Each number is 500 + 50 x the weight over its row's rms, rounded and kept within 0 to 999. Layers, rows and columns count from 0. Numbers have three digits each. The size before them is the row's rms in percent of the matrix's.

# layer 2 MLP up, 320x128, rms 0.227, rows 148-219, columns 0-63
095:540472456489547500575514595494406497616552485468507517530495460499460475437485513447424513438558508499513534461536519508468415486496489497563498460457465434496511545505474470489441554415524531
097:525534558526500511544465519512512522537514428502493485458493528469486517551491435424458504537580468477488375472472584437486586428530492568460466507575549512530427526510513648470416528495458556
097:499538512536503535585522582548478593497539622523549510521505464505505422479557457570466519473424389513540569515523464542414470475471431504447551556561496422590366537452530633454432506556461523
093:532534497492541480520492430485485471403490424525574512487452438505505468540500562502529527466550571495530553523438480568565387483403435455521494508460498407351491510553499556556503518524608574
100:499545471461442563480531505490425616498517571511521490529501515605516524494556483512561484384492494541599537500434438512476506567597523436484571489492490446460593538622468501440554452508456584
102:500505446519467669545441435418368487525538498567469459525542489500399480530538463472506502608520664506452521478431445467477405472482442541619489509377519480509462469551436513472470531506455544
090:387514504490612427527483524522455463534434583459436468533478602537459567519449474509515501544478480499497503475505534531540603506454476443564482531553499515565533503497494547485468582463525499
106:388576588472562464426489552505456531482419491514435482558453499469569436414499463567533578531505420570610565582438487489478502474610529486596528420523458393462505509425534544544533525489480474
096:532559590443456539459520453493495494542519413553478505484502521474506380465565511610502456459414560476561418488455498528530461539485448594506459484547494431489485559544527509492491476457560537
093:476459558480542505483420544518541447454514521473468484545481466473500534436481453509571488503491481443508516516480540522500599511470489505411505501459453563549493515462468537452517546556587452
090:563466585522541492418469574518510517544540561488566515452479625497428533516494510537535512580628545472527475501528500484523449605533537567530546549463417496511518486453552641480511491503542604
086:361509430534510470581456490436470499477470557581522424465558448486574396485474433472589495550571467555530516424563477517455465436488484503525570423481546541489445429501449571534558550490445545
099:541533453511523523532575463473474522548448528529512503451412402468554472461457576480527499582484535459477459471458530500455431504617587539452602522443566513526517592556410544559572460483520438
098:497578536434481516482506468464505569486450472475458537518575431531503572466545484541529480430437509455508477527366514440464549541367537457485578563596437407417473487492526595525540528529500458
112:459482541531521451430595478517487587534541585501505606568488433520562443409484439492560496522448511452469568563424552518563490544493574422426472459502507554447529598528489568558477575390512493
084:438519509559515507567389556484562531337520468493474416590532591464591443521451522526474523594570493501540565480577600410571505416431490526486513455492466533464394543521484518469497518480492524
099:413562453520588478645426546485382366509512561582558443474438400501527511549502525495522522487470519553492554402501482445486455535473457524499420476531583533431464501536503451509482598474473456
111:366551468467526448495515530555543472481498502494507569476411537529536455497544573517420461571567520533503498550540502544423554545448451535570443461470509566518588551530513553562510547428513520
092:454536488555438517462451380516456498454518543453461465572473473508439447448553408450539550504602533444594493571455492486489557470557416470506493532545510440539578476500424458563509397614449497
096:455499458486610535494500522536424628525594414502562524422573499515562486528508514484551451461442451606494491451441543472508437442548514530533455513532559534453526509585559489474442516478478487
086:540510486575543444571481482507399503510528516542520463497498426556609449509578441484525477493424439508444532453466509472538464490514478542483474511498426413527438509456459430504565409566558506
108:550522503525541488443465586435570549504477568546480497527533474471448649494470464524471495606515514496497516503557463549517567449595543528405497482461509517463471597541535506540473590459421473
105:565462406533427485433528541457504541463477412590426602499563538506495484426439448453550507531506445533517512512564535525445516488507483532460490602536557386441472491459602450494596467480445469
095:435459517500473504529527413549547484470488443522595492517549446585456615450527510567429602502471626525526509565474563471514481417545542510404504517524561481426525429544531489514444477494502474
096:513467425518448436497531544429414489543446481502461439559534396525474545582528420454500566554506532445549550415565496417466586481371461491504508419472469550520440509452516509519495574477495553
104:450468506573477492509512469471476511446456463553437451581474468463492559651542462437422499476572553477443437477490500503424519514429470524510546615477545493455506518539486583494508508461421565
102:461501592504467460515478546479560435517466513440529513431491561479494482524530558447512469431648550519581471593593497446534502480431446491470598444499524465461507469476548442547530464488515596
105:536449500471472494508368422417510544494569537426489476364594451561502502460474582525508525506430490456483522505486568597473468459537464538476548465465474505564497543450531514462424601498545487
098:447428442511487519496542439513485538531379414506533489527435432548466469457548541507439513528578509477501556437499426527483479496569546474464467482449516568499597456457509423521522445602554442
103:456428437466483596629509516501469521425543477403535445498520461566509441516494470534523509583593582525494481522459476508501542501531443567525508483494456486511501548509568500521506569511471540
106:443471551529554582491457614534545425532528412506479558520597404507565452481506479440467491538474474522512469493450516481497514576520529500452432423526508574489556410464514480499524513643540467
099:489565511581498554477507499529446485538577407410490629435521522577480547477529629513468552403540491469385470483494526467488503479572459510552514447548576520421443457511481532512460497473543576
092:495539493451492521425502411470490569541491570482491510460505572394493432433485431491467385569599453539518513509632512511516486511506497493361472542521485488436572549540541497484439507558539469
109:497513504576535555437511354485553551445510468519432502425482506506555545464482522508506567481515549553533435493477575515551532390515552391464556513475592438529541476512496457485534492446483515
096:512528437588533573518524580537488424520530486561542413453482495472407443548527453558560486496525503593579594565501443585506553552494505500464549526559484433539454489508417562486547426528435510
108:510507490535492489499430505561463473535439480513454532446547499408452506515532423401550563529475613510457518506482477499555582526526535554414480629471492538467544402519486558497531436552393492
093:477523470440562545463460522592410469481448487409470461566545477399582444528523558466531550500503522537415571411511435514624524475575569493501438405459415441432513525408539529490546583542518480
100:471440507475466480432514495493379442484459453583536507472519505517588561423527457464596470431471467442537439526500536516463494528505557620506516525554517525578488550467527484369550460438526523
105:529581490503504472487509534535533479522617522528475552550501525353506470515477483505515550465604526471481434586548531510513443426480507489531529519511533408472464532402564393441454457420528399
108:514376451431543478467507488416442446483532502451463466520563454494532500492479475483517500488579503549485532553523514498497468558478540516484532488359508523563528469405472498479512428515522540
102:506448413525490491574425478524477530530480527494424568503465464412510497449476516430588544500574484555354438512454559423495511495540512555420411475578449423471471535484468560542468582422479472
098:509462578572414416552426513437477484552398573485597448513465512467413529446495514512467513451439431514539549489487490452517571397483491493404454446529512548467493423509460480461454583479577507
099:569499502423470552543477469430575495483457451450480526523457483444504556448525570520540550616492451423474500554454492524487520488598483556440586426427496520434569494523563556521493431434441508
095:436551496530440450500467521515424403531536584469521435503519524493492518572518529598570501486426597442490511559514551468528501510507498441551560531538493565501603498483660524436394377495508417
096:505464458506443487523342603550370555528476488544526387502478507508486528429499493478540485565574478526580608514531426450533502479499511503575424477487494513506439528574402469523568448569536444
091:503538434511436488460520442472483513452527472476488587508545511487503496485488446464507509486482503531426404531453491478450444526478516545494511559389520480456437506469574449416340592563519591
098:577543584597514512521500469498499478509514493615473493464468481486464429425469537543565478474541450568481565517567536444515517598498435511455481495429594424569521457420571452494435451538463451
115:457511535466453462519485548509541472590574395525419435515540522506481585456449521564466471624499562530504498443522493431525656562506473447459473417534534502585506544488504455527531559543445571
100:596475500397553503452546471420521407491464459487583438569462484571534524550598556452412441411528522505511505508532460473535507483462465563576517539584403452522569485461489537419535441530492568
101:474542456593580483498463555532490513504504535492481418520468539542406515565492537429506571455531429555389432450515436427494547567482436519493490550514588501467558443565500532436557529525506458
087:543529465579388551551449509441501505500425539564579456555583450458470523485587515512433552485465529532475498490494453391531453466428494471460501437591530500495543559561415516501537431436466431
081:481492514522540462430538503493551528531509588505544490438442444372491499570454432387585516539432417473486487561462490494487557547405466544458583476497470418535542556506520449438541511550563459
102:435495608484419465522581496519477538479486521630532579420538449562464495575517524510441432419443492428551500527481512443560613498513484481421530517475499508461420436584431464365522408598489433
103:479501482490573613503569518555539544603573572558478439514457499531554475498482482481536497467505398524521530533459521498524575503485523506450459531604594509518503522503534502545581480535454441
090:524500472409450555502479405484455508518515542521482476503532445522486494530383516526525530499466446481492541458488510565424535450558668519508509463457468506589594543484600520470536538383467485
084:519344472512448546547600572507440645520468519501444482527458541470508543479609490498526538430550442549513486434464462526480500511433522498525600441514482477570546509554518436577450455428466466
093:500411324463423420495462536519498480516468437468451549522510605487511438501495436576479482523605659493518510503529515544547464501583547504437490493462496539454435442392577500433583520461380477
093:576521492501475536483487450536625507513407579514469516519478540431604569484533441403437507470473442545506394477533470452453549511368481521460472532564501513522486510488436457458482462496554550
092:529475519486514590372529446476473498484482517504519401508490511419506572483508479521497420476515454595504446524539469483589524511403462451541521486522512588571558578521528508525473478426512498
097:474489470421416530497438539483510487463459492514482577473483519506447492461572465525515378519509478537561548571491483563505479534451504498536507619518514547481515530555526568500542410569535545
093:478552525620570446465537480489473513458484493509464493418444451413514434543479504488567484510468534509489400590445522548463449542539493526537543495430495538425396581485495494547392455551468492
119:439489529563535416422488460531444486519514516442505499514586459471566445456467476436505431548414525521542515483532455471480416456510519488531458570627453454406470467536551553516504574507551545
087:552561522560500423554423528545406436448471455466468458465513476477436528511469477502437529574587531510487492500461523430482409515460543554461444392495568578505541470536498514474463521475533493
088:508512605411429455493505457538534528482579445499585569427454457600565505400519502526502481422471526465412518447451510517489586437464508517513429454550518551456556539464416495529481476445461502
099:522434499468502384453461534484563489555539505548525442486443483497565467430438572616478508557571487495524530440535490568569590434503497547442526526380538534482459520445507510533540496528468434
096:416510470539516521493520441567559506496590508530422490511469518498432538513539485521471431620531468449499530543565570490478560548519502554416417580513553567566509426548459515613468456501508430
097:560514394543490464551506438533504449606492520576500495503593605462571414448449472348523431647523549539478498452445590523471579469544525511444469491532528454492493435524559541535444519552505501
091:536581520520575559522456547623509514465463514487459540459510511544466429515467565388499500426435488561480614551479534553415554470457509424525477550417473503424471470496471476614441496520518506
103:505354468437515499491548544549420387624540532457533545549427539512428450514517491530461474501567514478536430443592524589414493483497512434498465546458515473437499432436562551451506419485483455
114:503660493637447543557522485516555501497504506422487523477462537544457482494553510510615502458526444571655512571527424487470490543536520514529596545531457476533436563520455452506561493562543532
091:502512546468537473458494453500580546446477521427570477514525417451488326510443452549453533477537489536506435487502439563488576499502461576460476576449537505392525475538459516485432555456572519
094:443486525501485585488416437495402585420456512406426468571488475363494463505503442440485520474529530556504559579571547453413443508440548520421498514555465507472513484549531439537468521486466426
# layer 2 MLP down (transposed), 320x128, rms 0.212, rows 148-218, columns 0-63
095:482563422504574468432520558513522452550539516543499433475471478468470418432548448424461460433533417577474524510452430519521579513497590523535596529403513585444452493430463492522498472470420531
105:553541496467501522453485417516442505518525537493515456502504483475450501526477426472528484473400571438531506455569552398481538576458582445601463471577509450409532427534551479526509551443437531
100:499619563544516471545374495527488527491494527508494538512448463473500539484496542541526481544455483457659461446522515456460477525576465466633470487526482451614444545553513467464485522502647538
097:471513570474507473389514402560500504428497386590513573532555542462555482505523552508450511497592429550486504572485522523502405502465562454479516532481438404476515453497501500519552496539497623
099:500527447457507537438460488524482544572437518533503480474526440450439450427493503655587502476505533491532491500432442514469502508626530474441470413436511501454478547570529466473486545550499591
096:474525502476462513525427503462604411492536464494542459482490503541481454543428503527563483475505551422485525483354528489531634475502280424462499436507548525453470537501481519462497524479514477
103:530599498545470534546419510518466597456489557496563550642553566538538535555635535516522446474491502464493483453536502509506598482492455611506453388526479455596521547476424450463513531428452546
103:537539472506555588338443453432404501449488557519471554553431471457441427581606511512492564523507500472518536516531494509471531520545602452542597413404477517475562496477529532544507542482600501
102:517559510501470536433458518524539404469474514511479537461512493490496499454538420532447593466526522458461519508438501491469553510481463616462667534524533561444498420519433481462424447517434551
094:508455481580486473520487491505521534432476497512488523424450458538611463568570515502470527442544557548490609490434437472514378562528531538485396513533507531446526474528483521580462441594511489
091:558452539461423488535464488504460501540538592511390543564460578548456463452581489531558624418511507523406474459535515534515494487514465569484445548518443613490456514405521580497428543543478531
091:474429540515522516560421497540437525469465492523567434529429450444317554464461529489590470530530519494485552459500494482443579443525459419558511511469500418512470554499462480602521500532550464
101:515498487416480447471443467540688532506528508582494454507562579491451478459590469461496511526582431590409436495467506515523445530472504477512525535585503536479478495451442589469517418600524501
110:491570458504526479412515490505483571457536476443499459490578444494528549597408563494492482378477459390516456542490482449485502514459530482571475509559388484469474544548476484482479591538438521
099:457567537519491509453517487398568505544490475441473560554575428458441432553513487462543563509516504476584466522469452424574540479484604442532530473504574561426507454511462503487534478475488455
088:453415366496513425579535552487428461457485563549462552522480588506492605467539553479462501521537598455545566460527603544563550499519598481564535553498524590544562527524532497543502534470549445
091:630554391567484554525517603476468541442597454466524510503544489429471474460467507497418523562468555491551563518486485486447530441573440529525481469495543460492527564583517482479528584525574464
110:500399484566414490535511459663506503474528511527496510553441499512561541458499481513517472494556465439453568532513550491457538491587421549557516485619524492571517498459491551415488509427506474
097:564556443530553494456481498517543445516479507415497522576528426487547555372573446590488496480410515479489498453551512543531428552525587457468511576501374543554537515480527592494455561561522501
101:533440478516539514564481551478400514440469571428509525519466472493464531478531534529522493501515501537553507546467518598511585458540595559580514597460547567473524498534541548515527522572508447
098:522549521432523427689504602520482491516493526567540496511515454473564417487538486403528492514552441585531503532533507522504430495452454445532532508585424484483514520483422415544499440522551456
103:534467523454535537448499544422558593496429470514530532513548517538515610440499480531507389546465534616541548520556387475500546476543523545472582570527594467548422542574500555545460541565462447
112:456497417485470486611549495481558505375485444473507551500479459511595539496375414512561488527462452542507497506535507454520441517462544440448550407557503517512448410491638495518487526544514581
105:574443457380516560526490357487545433505471509490456496487555447561484505404505490537500553529477530527534456575444534515362443415538439453455498474454578479524499496519548523482514521518540634
096:536405530523492512478452458494460452546513453603481456414523608378531479598547484536509462507415536549602527525563565503438487502531477448545540491571545490385519467551447470513480448459484483
096:580531481516536423496493551514597518587624483534522489500469586506418477609499519541406486492509476433468463506586495448495458450516499562478560471500419497525451445492576444520501480564488505
105:464458544563419542587512435457549474487567469595603530441491576495456546481467507519463483415454463494464545569547515531533453489479482485486463519516556475500486558524535459490545463430472454
102:489576521522511473466487585481516556558563491458482517512558490344498506621442506526509537529548497468395445535439447567505572503539467557613477502584491497462486437506512428558451402485517480
100:419514432513590385564495490464496567472566530520460460526516566477580420513360402453522492447515516521464476468524481466650400537518534487515436558501497486414530500427513442468509538476486504
102:485483569444593466559540515561442528405557467549424577545459505475596541433564511548427428505511498498577558511437538510541355537482583509558486539529521490435461531508500446446548527577481438
106:442450475561421539457419467450518556482476472403508460410580583489562501603477475527390441561427437577493530516494589545477517530531514526528501468522508467493594563599558516458551478479489503
097:461488542550431456500538471531620470424444486549453589447461574480394561496474484484554469446474476462538533537450527472527554630504436475553569540536492410569481503580454504575547574430549557
092:544414520551514525639558591515495582464411460462546542510532534416531458466506505479498552450451440549490451477544542526506462409523498460504472514490492542573454458593366517452520488401487363
109:527621538475540508530518441437551532528552564567437431469508581562477542545545524400561459392501519497569465466429471547407410458428504516550474413494471489459431471455528536523442469571510466
105:524431518509513498460488365511409491538489594600518420478526598529416471470560536497530493533493487410534470502448487542519461507559397602551496427572408494471448532488527636519511566513572468
101:492521512503516520487516492579455464503492472537512473434503495549427492482465515466456451616578512513601514464483451608417510573484488412463443472525423555425500463468545423518470509581416474
094:444448503509499432459544502520440482523391539510501516490499547446453401492503498454513539501448510492445544490497536576510487451529592559483548545570435514467480602582594469494429564549514514
096:497468494444503461540495500564552450515529479411469499534412528537443432537536462427467573548444531468483482460541574570520486414529632421484471510503607552488439453567462381608524469576506418
106:489582475457549531481511583570458477521512489492520553459558556460524479563606487413451486494528547444544501466465425501510460458555502461536561524566578438492532444435546426510523566550597564
101:567500519514545518513397490519464479508482478525435557521477501476475502561428438449451515519486615454479585507390542516456622440475496539537526483406495458517502529463555463452484460504466562
100:527516517474584497500507542539482526532572470524431386520467467464509497518481509496474574473538440505597512549509498467526530476477433401512479407556515459479625476448491619564458523527565502
100:483472521483590464477390507526556432502445497468454503469537495497423526471417512510477471519441409592490537514476540512513511572437404476523489387379536539466418527474475452457504486406537522
108:559432475445471605647475501485561538511480478472481573520447515488564467508462523522486534544478446417436516542483519478557561407535578538501613481455450451528419498479460586497466504494487453
099:479539498483488511513537415459597511497420389494590490575513517554435411589528511528459463519464405522431508571536620427513470553532419514504480448586541480535485578470521431480486555519504512
093:446479415476429527400462453467421466540479571541566542531485589495536635532447467416474430518491458442494558526528447499641480527481446526592357473457454457501495529555525442475511520480483540
096:521465508468460525515545463505551548535431558513473506445460505487454465518472525477451540545619525602511387420490516491410488473452463525499452588533504515432475470538557567501502512432530439
095:551412505464445574490502528457429430471538467475471525469579486451517418622515522400459537496491519588519480450516473518444450488442386476384541549447479504533490516445476524436500533398456486
104:487572511455515511604431484526539553509570475460473542437549468481540454407514562491439472511520466476554461518517535551519518654479575517533502569516485564435456534492478438520522435586607567
102:465416530475466533440489492520537493474511485526501465439466405560498498553508537467534560431511490453416512539409507514458480443573530478507503537509510479604535440558590493557460587473527515
100:451544502551482465463425601504432574527540595431455502480476449593363613467467562471505466458484498474480489513569576566429539553408494450506430481446530528497548528457441542406557558550485555
089:588519581460521464552584475490483456458529494510478521458451535504425471486444520456396451433575463485620464410448551500624427501549419541483584535471415473559532482437426512527511577558414461
096:462523562540536444492496465483448521592503496591571487448506518486519444495555547419505480445479525487495521541529518426604479564500517520594550468551545476503470455539562582456471435428472552
097:503528461436462508599492486429459430503515560505521586521434458554433477475460518469403571413531410563543460429437511508592502463453445497488520512468574528573477462435583493437536554611548522
103:485569515452491538510413451529492466595593630499426548451584495546503569451504490579461448452595517447484514491474482519439488500479542441501550546495502461489541556566536545489558536440483566
094:461470597561510423515565590512423538495449515483497518449458488508556594432446482591524607530553484510487481495481620564458474469470483556546504538498565466512458522533515449360545525478482512
090:496448432577488509493498504565449608585451544491535568564516512480553581468364447487519567455447552441448487487437425548495519484465467475425637489450466504460526497444528472492458510465468484
102:477492546622470515503473538555421499412527468544552500563498513447450514521499488531488473578548482467607398505526497495486537487502565511564461516438467400540482465492457495418491551575446519
106:472480504549466521486477480473461536487496548474516483475481415536485520559504608439555600503625394438534530524567375553567473449484464579541472559464554552427452440513573458566466532475539554
096:493506570465542485575408464399395508489532480538505463550503510463531579437540450438447538463557616587541534527495505460435543549438485511555482535461487519526497576514530497597504528517503474
098:436433485530441566478452522426453577533569534551438550486547482523462528512505410510485393523465494440486448499401519478468539514580425597480516599487619480488420531501536471447637474431454508
090:505499390428497493504494504457461479588385407419499506398564506530451481533496439517519554556455474506574504456589443450475464502446594564471444490456507485439474470495433524511519457562566506
106:542491536448501488465509531495485530541486412421451543514462430412505576548518469534545524511451479501518462457475463486549452480538555496546545591585409468427471448520375538493506595565496498
100:417499414518423473552452477560550446491516479532439472488527489528474505472387564487444507480481533549523507502530465513535446391496499567480376452469404598502415530487486492536482479560483544
098:431431639515543546448578484492393553443583438542444460508526456503523513497504473552521522454445425488518542528524503574461559454484370545542487443544501516545507507474528503586602631455498416
101:507484498560531482443534444424572526540499570548508594511494533624570401495481496541516538510567601539564442531469536468540472475540551520503483337461484490519486526447507477594615538559527451
096:516531484523450456486467478617486543519583510567433488508448504520567544443523661418492454486471577450452477495438469451514500503494551600559545469511495605426457507357618530538493541623461500
106:496475465439575549507446434506509490434547498521523529494545511517469474491492510508510419491502555445483485575583504547517503455546681594494525495586490438491430492437465535502515413538555613
100:402450473497542528471451458554384496461461536389428456541469491572529452463582545535511511580531497496573464440514475484460493419440460395508497496457357565543557481527460452576576480478465508
101:515467543567515457506510488490502520521471510561535550579506557488518576481477440480422510529528540552568498503540424580478485503427500472573387595535497531475446481424556526562499433521510467
098:534527496555470498575414465490536509481498522477501481450495463492382489498527540522488534455502575498496519511500489438447533516479799537473509544508501480506537556496508427490581592545475501
089:426621467459473389576509506383507505529509523650487460536465413407476524495495511472486550520542542546471531530524486504584453476425513540565412522487444437532625490608466525584466523460457482
# layer 2 MLP gate, 320x128, rms 0.237, rows 149-219, columns 0-63
103:545513470522454546496476502540525494531456529532575468450514452461507492521476504421419561543445522459523518421428534437427524467498518512343504454479534445516541504492553559557434444549523594
092:525495351463529619517562510584546456532518502453545521496535420505629493442547536554549453543511538545476496460597496499456524544482456504440523447539447446478514507424480546468549452501529515
085:536531520438411487481514556481480535452526493525506577512449453546487506588493596505484532470475575509455524464414523415568438534444482480428568538548503426382480535556491584567495542520503439
103:569582422446523544493479520478498622493419495556393510522540523563533522482477501497518465423432524494554485471457576475515492569536590510602555473539413407475547500510465544450525586512478516
102:504494622453514419384520518543603525410411479484578457423419530435614517517446535532490492365539405481569464502584513581504586470485509387476495495484498505462591551483564495464554443515507498
111:543478414528493469547473547517582496535525370502425485500536518496534460541560527489593589397449581475541422497492474464438420454592600511510581412504456494441518536445516434422496516421479505
106:479526508555563487428459483560434472590391538479491507580500466479510527519498412468503566423404480495571474564403529374486451442582550530489493425513498418489455477499492518479561482528446471
099:481574459544483514486451426465508534532454474572405524504491517446524441449518416586488611486515567477405497404445477483512516482535558587564497409483485469450485522519488491445546557501487509
091:549430507450555446534501531528491477455455514524480442492580438484480445510495457419609546527456512485515541603556475460513589562537473485403444476513432516572436501445507503440502494406526517
087:474514521426500503533466449436510457453535459564486461544507584574480437446362535485514535536482483527611555554427458475497455453523475492517420442494505398528556529555394461408474518542464472
087:565453460537501589474534501525384530529533504580497506582367507437504551431430486536407504486549516463504579497459496500411551504528538466487469572545454498506550528499570552474457443465541513
098:495540489514549495556482508487533477505500413505494385471467455471531518550524474440530482495552551484457539458460499534450454452342462540456447445470497416528531521452530442462552492448538518
101:459458484492536461399526457410494478513455502495569407456537659501417452472533479479555494441400478620479422481553480515520527495508368470445479570507568524509421499486519496510486554527438550
100:498474516510420530464520524526470600483566550506517531591445526538445425459481446490479467479447560478540452454416543495516497491465520512452516498478542544460545590519528529407461574382470477
091:603515529499506478489496612521512616505531505559545517549567402420418512533508453436536540451464440447568378442448453492466444387477435498582546472580524508482522522544560519575464522482516510
090:499416480490553566345557606546609606487544514538568462541515530469477497415492491527491525411443487455503462477465488465481544511517507501510456547549527524594383475501400482443532517494477594
111:608526526467500457459522447400512525604506478499580521500662496544492482578470466449556536496456427423495484480510441456535491518495568530441493388463528435399499491462486465480581530551404474
097:493505397621529539449426457521540445514459535504527496496424477467457499414446444451496462466563490446517429528433509460474486542526541520481461558452443523518545548523538470512473513604393559
096:494538471510637560413528409543449542478569495474561587526613439474477465415565411451603516360478448565505531472480534439504562481435528543584405481505545507511457545539476499389537513483561450
090:566522552594569409525560494467425462513414515570497508534478461562609490503544515528484517466499468490488489478474499422442508546471490513407437507514522463402505585430473456427503468497586492
100:506564458488480448524512514433496519406481534503507528431513535416513554472409401521578543527482572489553462397486514488463495503568462535599533435462501473524477606531472554543506532510503424
106:453402507549464539505487530546513494557520490599448529525495486448512507415408477451555466478496448505498530567582470497415555472441411444489477463494513389427552534489562456463614536522524504
102:566523440497548569462504455515532491586508586530462521478466462496575479529444486490513434523509411451472575488508465570515534528430425476510519424455422508508529485479465515466467461592403476
098:539506534522534544466513542410445435490472604466528482581545551446511576509578499457511501497381537444506610518514537455441522500463517495541529465593420590507526463483589531492496547549503554
104:487524428483504503483525478448486485487481625498498561505483495489545430473410533523519427514457393526510483509479529476485466419459499596535508439492418560568490498475559486519602509513435456
106:518593590533457497433564490429472556558483517565545454551520526480524496477534376489645512545594516449471478548482569434483482469475421460455456490518515471463506534448500457507475541506550460
100:499588437527556545478389446430536561484617504460431558468540486465386591508493605360557540556483536591408561524521552536541444525526471553480541455504577433545455503531503519542469533483502475
101:486499513422518462482556475462545463465549517489492483476539493503590494483516470467508538610501483534436527487512592435481478506495461599476402452444471419443455517525501428448462500423545577
101:490471539365422607553585540568547511461548534570579535551513509460480432481422517537483500535550578436574396515450508533512452407579446564522509459487529398439548555503483438485528616535527519
108:529554423396533469662552542445449507481471462503535513562586547504461544503504425488603570434506493507443473553469441480555463564547480473445519491366437476575564506544495527467466563470408591
097:529530443439500504496452464502535462404456568553505362526515490450510414572515458511462477500471523600488548417489536490589518525484538567553557570540423410567499536560559454543501569520540442
094:503470526471453567435520516479478589500480515538504496373498535546496533498490490422467440483491462546514508558540569552495541481484481499532458576480525518540481402463561511520532353521490463
106:525432474442512450530493498469454526419512489541484538470529400497470516502505456555647541490508596571415555460508565512456465485576455450441441470462488558461532483449505427552536515489469405
113:606498536450532434477500442423514543576520469476457541551538535550466498401536585502539486582447512507528451504475581469521494435552529545497511451498539589502502618503456421507527598449556506
097:444468486517539450476476447408554539509488446517523498538487521535413526459524611548373462444503471463462521454487446469466456505461497501627486395480555510501444548538530557476463559458538501
090:381478524429535463476450513477598426467406531476559534571407416499460478430463494474500491594472623439494490490552531498557496486505457511445447475528472461498458526482576554500493468484535537
089:522463560538508600482577497557377442442462514482572494479493489512564509444507545477507528501426473481550545511440528497396500451412594496458521428551531567502532556479555475421413485450566505
110:540482484501437448518469524518494625563541520505460479509554569557511461468565504614439596550472488565531515544501466492627604515557490558462447426556516525491500507467546491505499493481486461
103:524658532567427491484500501580565514526452455454583466531485564530445539478553445508523436493486485433536538450478476562504548495539443606500438479599521474530504522534532452467498544537582419
094:549489460546508497490542416524537448482392537455400541475475512468536548467513541433578574458503542475404534455537533560480507435563558430460442466508516533422394517382528560520492599462470428
095:554522414550526627481608460482510448507566451594495505555459514543565481534497468545605508481490479469485589455398500572558480529465502522494531549489518429544539525430472483483508454591447410
104:529519470459469573478495513488501555495511502443524522436546560550494477466479556515536526571489582385521490560454458436516558541499417545499531473554462526551511451539575584448453432582525520
103:527535503452477575446468484452570503500403498506437433481573475524443510475453475446481454440613531568562594481518549528533525512488536463468482475498569523406402468465552452484527560454485552
092:451485544467525517430555448515524460533502506528529507492460506606506461510462498568493560427429526478514465503488603616513556503474448493454590517460586534504542480440604537485497500516502516
095:472395551476580466510456582536573582499363510444514529552606444473444528484501515467526526472452499460449482556418415486414625541436422486503479549499494502519542468443503533540516509522498508
095:416423476451450467491583488519487447430520541416502427401537478444539540523465454471449464484523525410587491560420472540578509478488450517503400534576503546500567594558451560519535516486491572
117:517501520428467527499447512509559473644568449554493500531551495472575527468422542543548399566513555491532438499502480477448418534461569538497484396502521493427547583461460447472510521505574679
102:617446548525563420466425566432470423423514408533514533476494469529459414618477470430492498513553490567469472457510470490459579500524497530512546426515441456530533505518537506432546481514429496
098:546424533466519569525538488456424532553424541518535455489506416519509482405493450557586522481505463548528576508470524558463534435523488487562483496491526558449485520390467456528477445460561440
099:505496392515565515545463579550497496502581416443389479520444492507481560492489485488500481504586506525468448424506483521497456534592540541499506537395483504474430507454543493520469648496532569
085:553448595564522544491459515590489588435593493561503572475466462486450521592539445456555538512463475431546451617419540428511576480446487564485506492520474541433543573495570574550496493436513622
102:619477577490543526464394597453434453490488539469521430584499540552507591489503508538514438569535477577529547490487481531410527525514452513483457441579455498498495508492556466413411510495498525
105:581550485630532449586399426533404403543400572527413535446509409455411469496460420430522546517462563574471527435443435521444534480500463547533497420494488474539501525508484468474539440455579545
093:483534456508515474473399418552538501615571557517521469440435468531437358543507444515500486579455404447510506539511491523483579458499493437544515488474490525462543478567455463603579487492479384
096:515521509541492497607430527572539521495424452540517521543508535509451459528552463500534408554451493555517480526482528563491529479531442592421499455645458534387513489566458560443560537584446484
097:490505499455462512477381486524473465570480523486602564487502619486474497481470497586441490554470511532493517513538524544534552524489467530446463571601512554543458423445542479457492548546365511
098:551489502431440543485564431516520513569541623531487522455522480494523519543426380428514486539531403553531397494450367513470627421470519519505421483532490491540581520490468451440512444595481535
093:458464468494509480520479487554469476611489470613452550468478477502441523535445471537470533500533573455533539499515482496463515540637455444528538522495557544544514483459557488417480568548482505
102:554435542579488487532475494600499530540572558495487502490480496522519483517484533515448517450585397416521490441440521465543545514591430453493433467560568465549455413492500493449426530439487389
094:485512385482481451438583533518527496524463447506629447500481528422517493432476373482478511492447500475485512457543397522549565588478507649479508523426506439499533521519558563503505416476479471
095:474501533459478511410612480513515455584461484455545415479517508522598570513485489451510519466405499496584575522492507566495504477531520510511472506543422433512528496512501475443526534458490572
089:541410511456497526433547471497486574569491546502549616509494545560593505481578505560473527458496499485489517465442498597548564458539584566469555508434530398477556484522449570540571496502431499
097:549561522514476598495562469448453560472512569575505463594474473480534480539583560512472445566508522500449554520554435458592475587569476481468530492497471468478421482471603508410595581542502491
098:416505500419407536466477504512531502469534605555506536490498460475535509506447484517490524536497522588529612456584493393565492527553469595561486427536450531547512439459588487585527533447541507
094:578535412429534495442533454452496590497519537525474524509439532513436480496479583554468510544461453472450490409487559471445453448630593606505548516405485458577466428461488459471415635445458416
100:478542438443489515597457448495422522508436483483578502518571575462509421473374489484493443512491535579449541399428550516394535484620485499370483507466487507437484408544512545440467514544494563
100:540471490517547557510475482541485472569539621548461551455596527483510582480460456385641492524555523501544529541485583500454451511509623473492483491457490538528444539534418421477480529518515478
097:554482513426487544525512504615537496470461502498412477589501480484440583480532605460535483561521497475529516504494507503566443484545513606507535361403496546480504529496446518501599511531484513
110:496500529489491504568543511437511442421457536434496509474507564470385482559579457490458568547533491453527525526571473481499518536545557488457588477467492480565532570539592453454575499587620445
088:539419493532524506405477500450483489493436538418434543501583454525476523542545506533488523461481490576406516505502509525470522471550469544488387454544503585629509535422527553651528480542510555
094:526432617491569458552475557498530510550522541539488462630527523503549449467468441586523461603523510501526547469520512559492526624455459551468535439485521554453540543493480522515551489454539512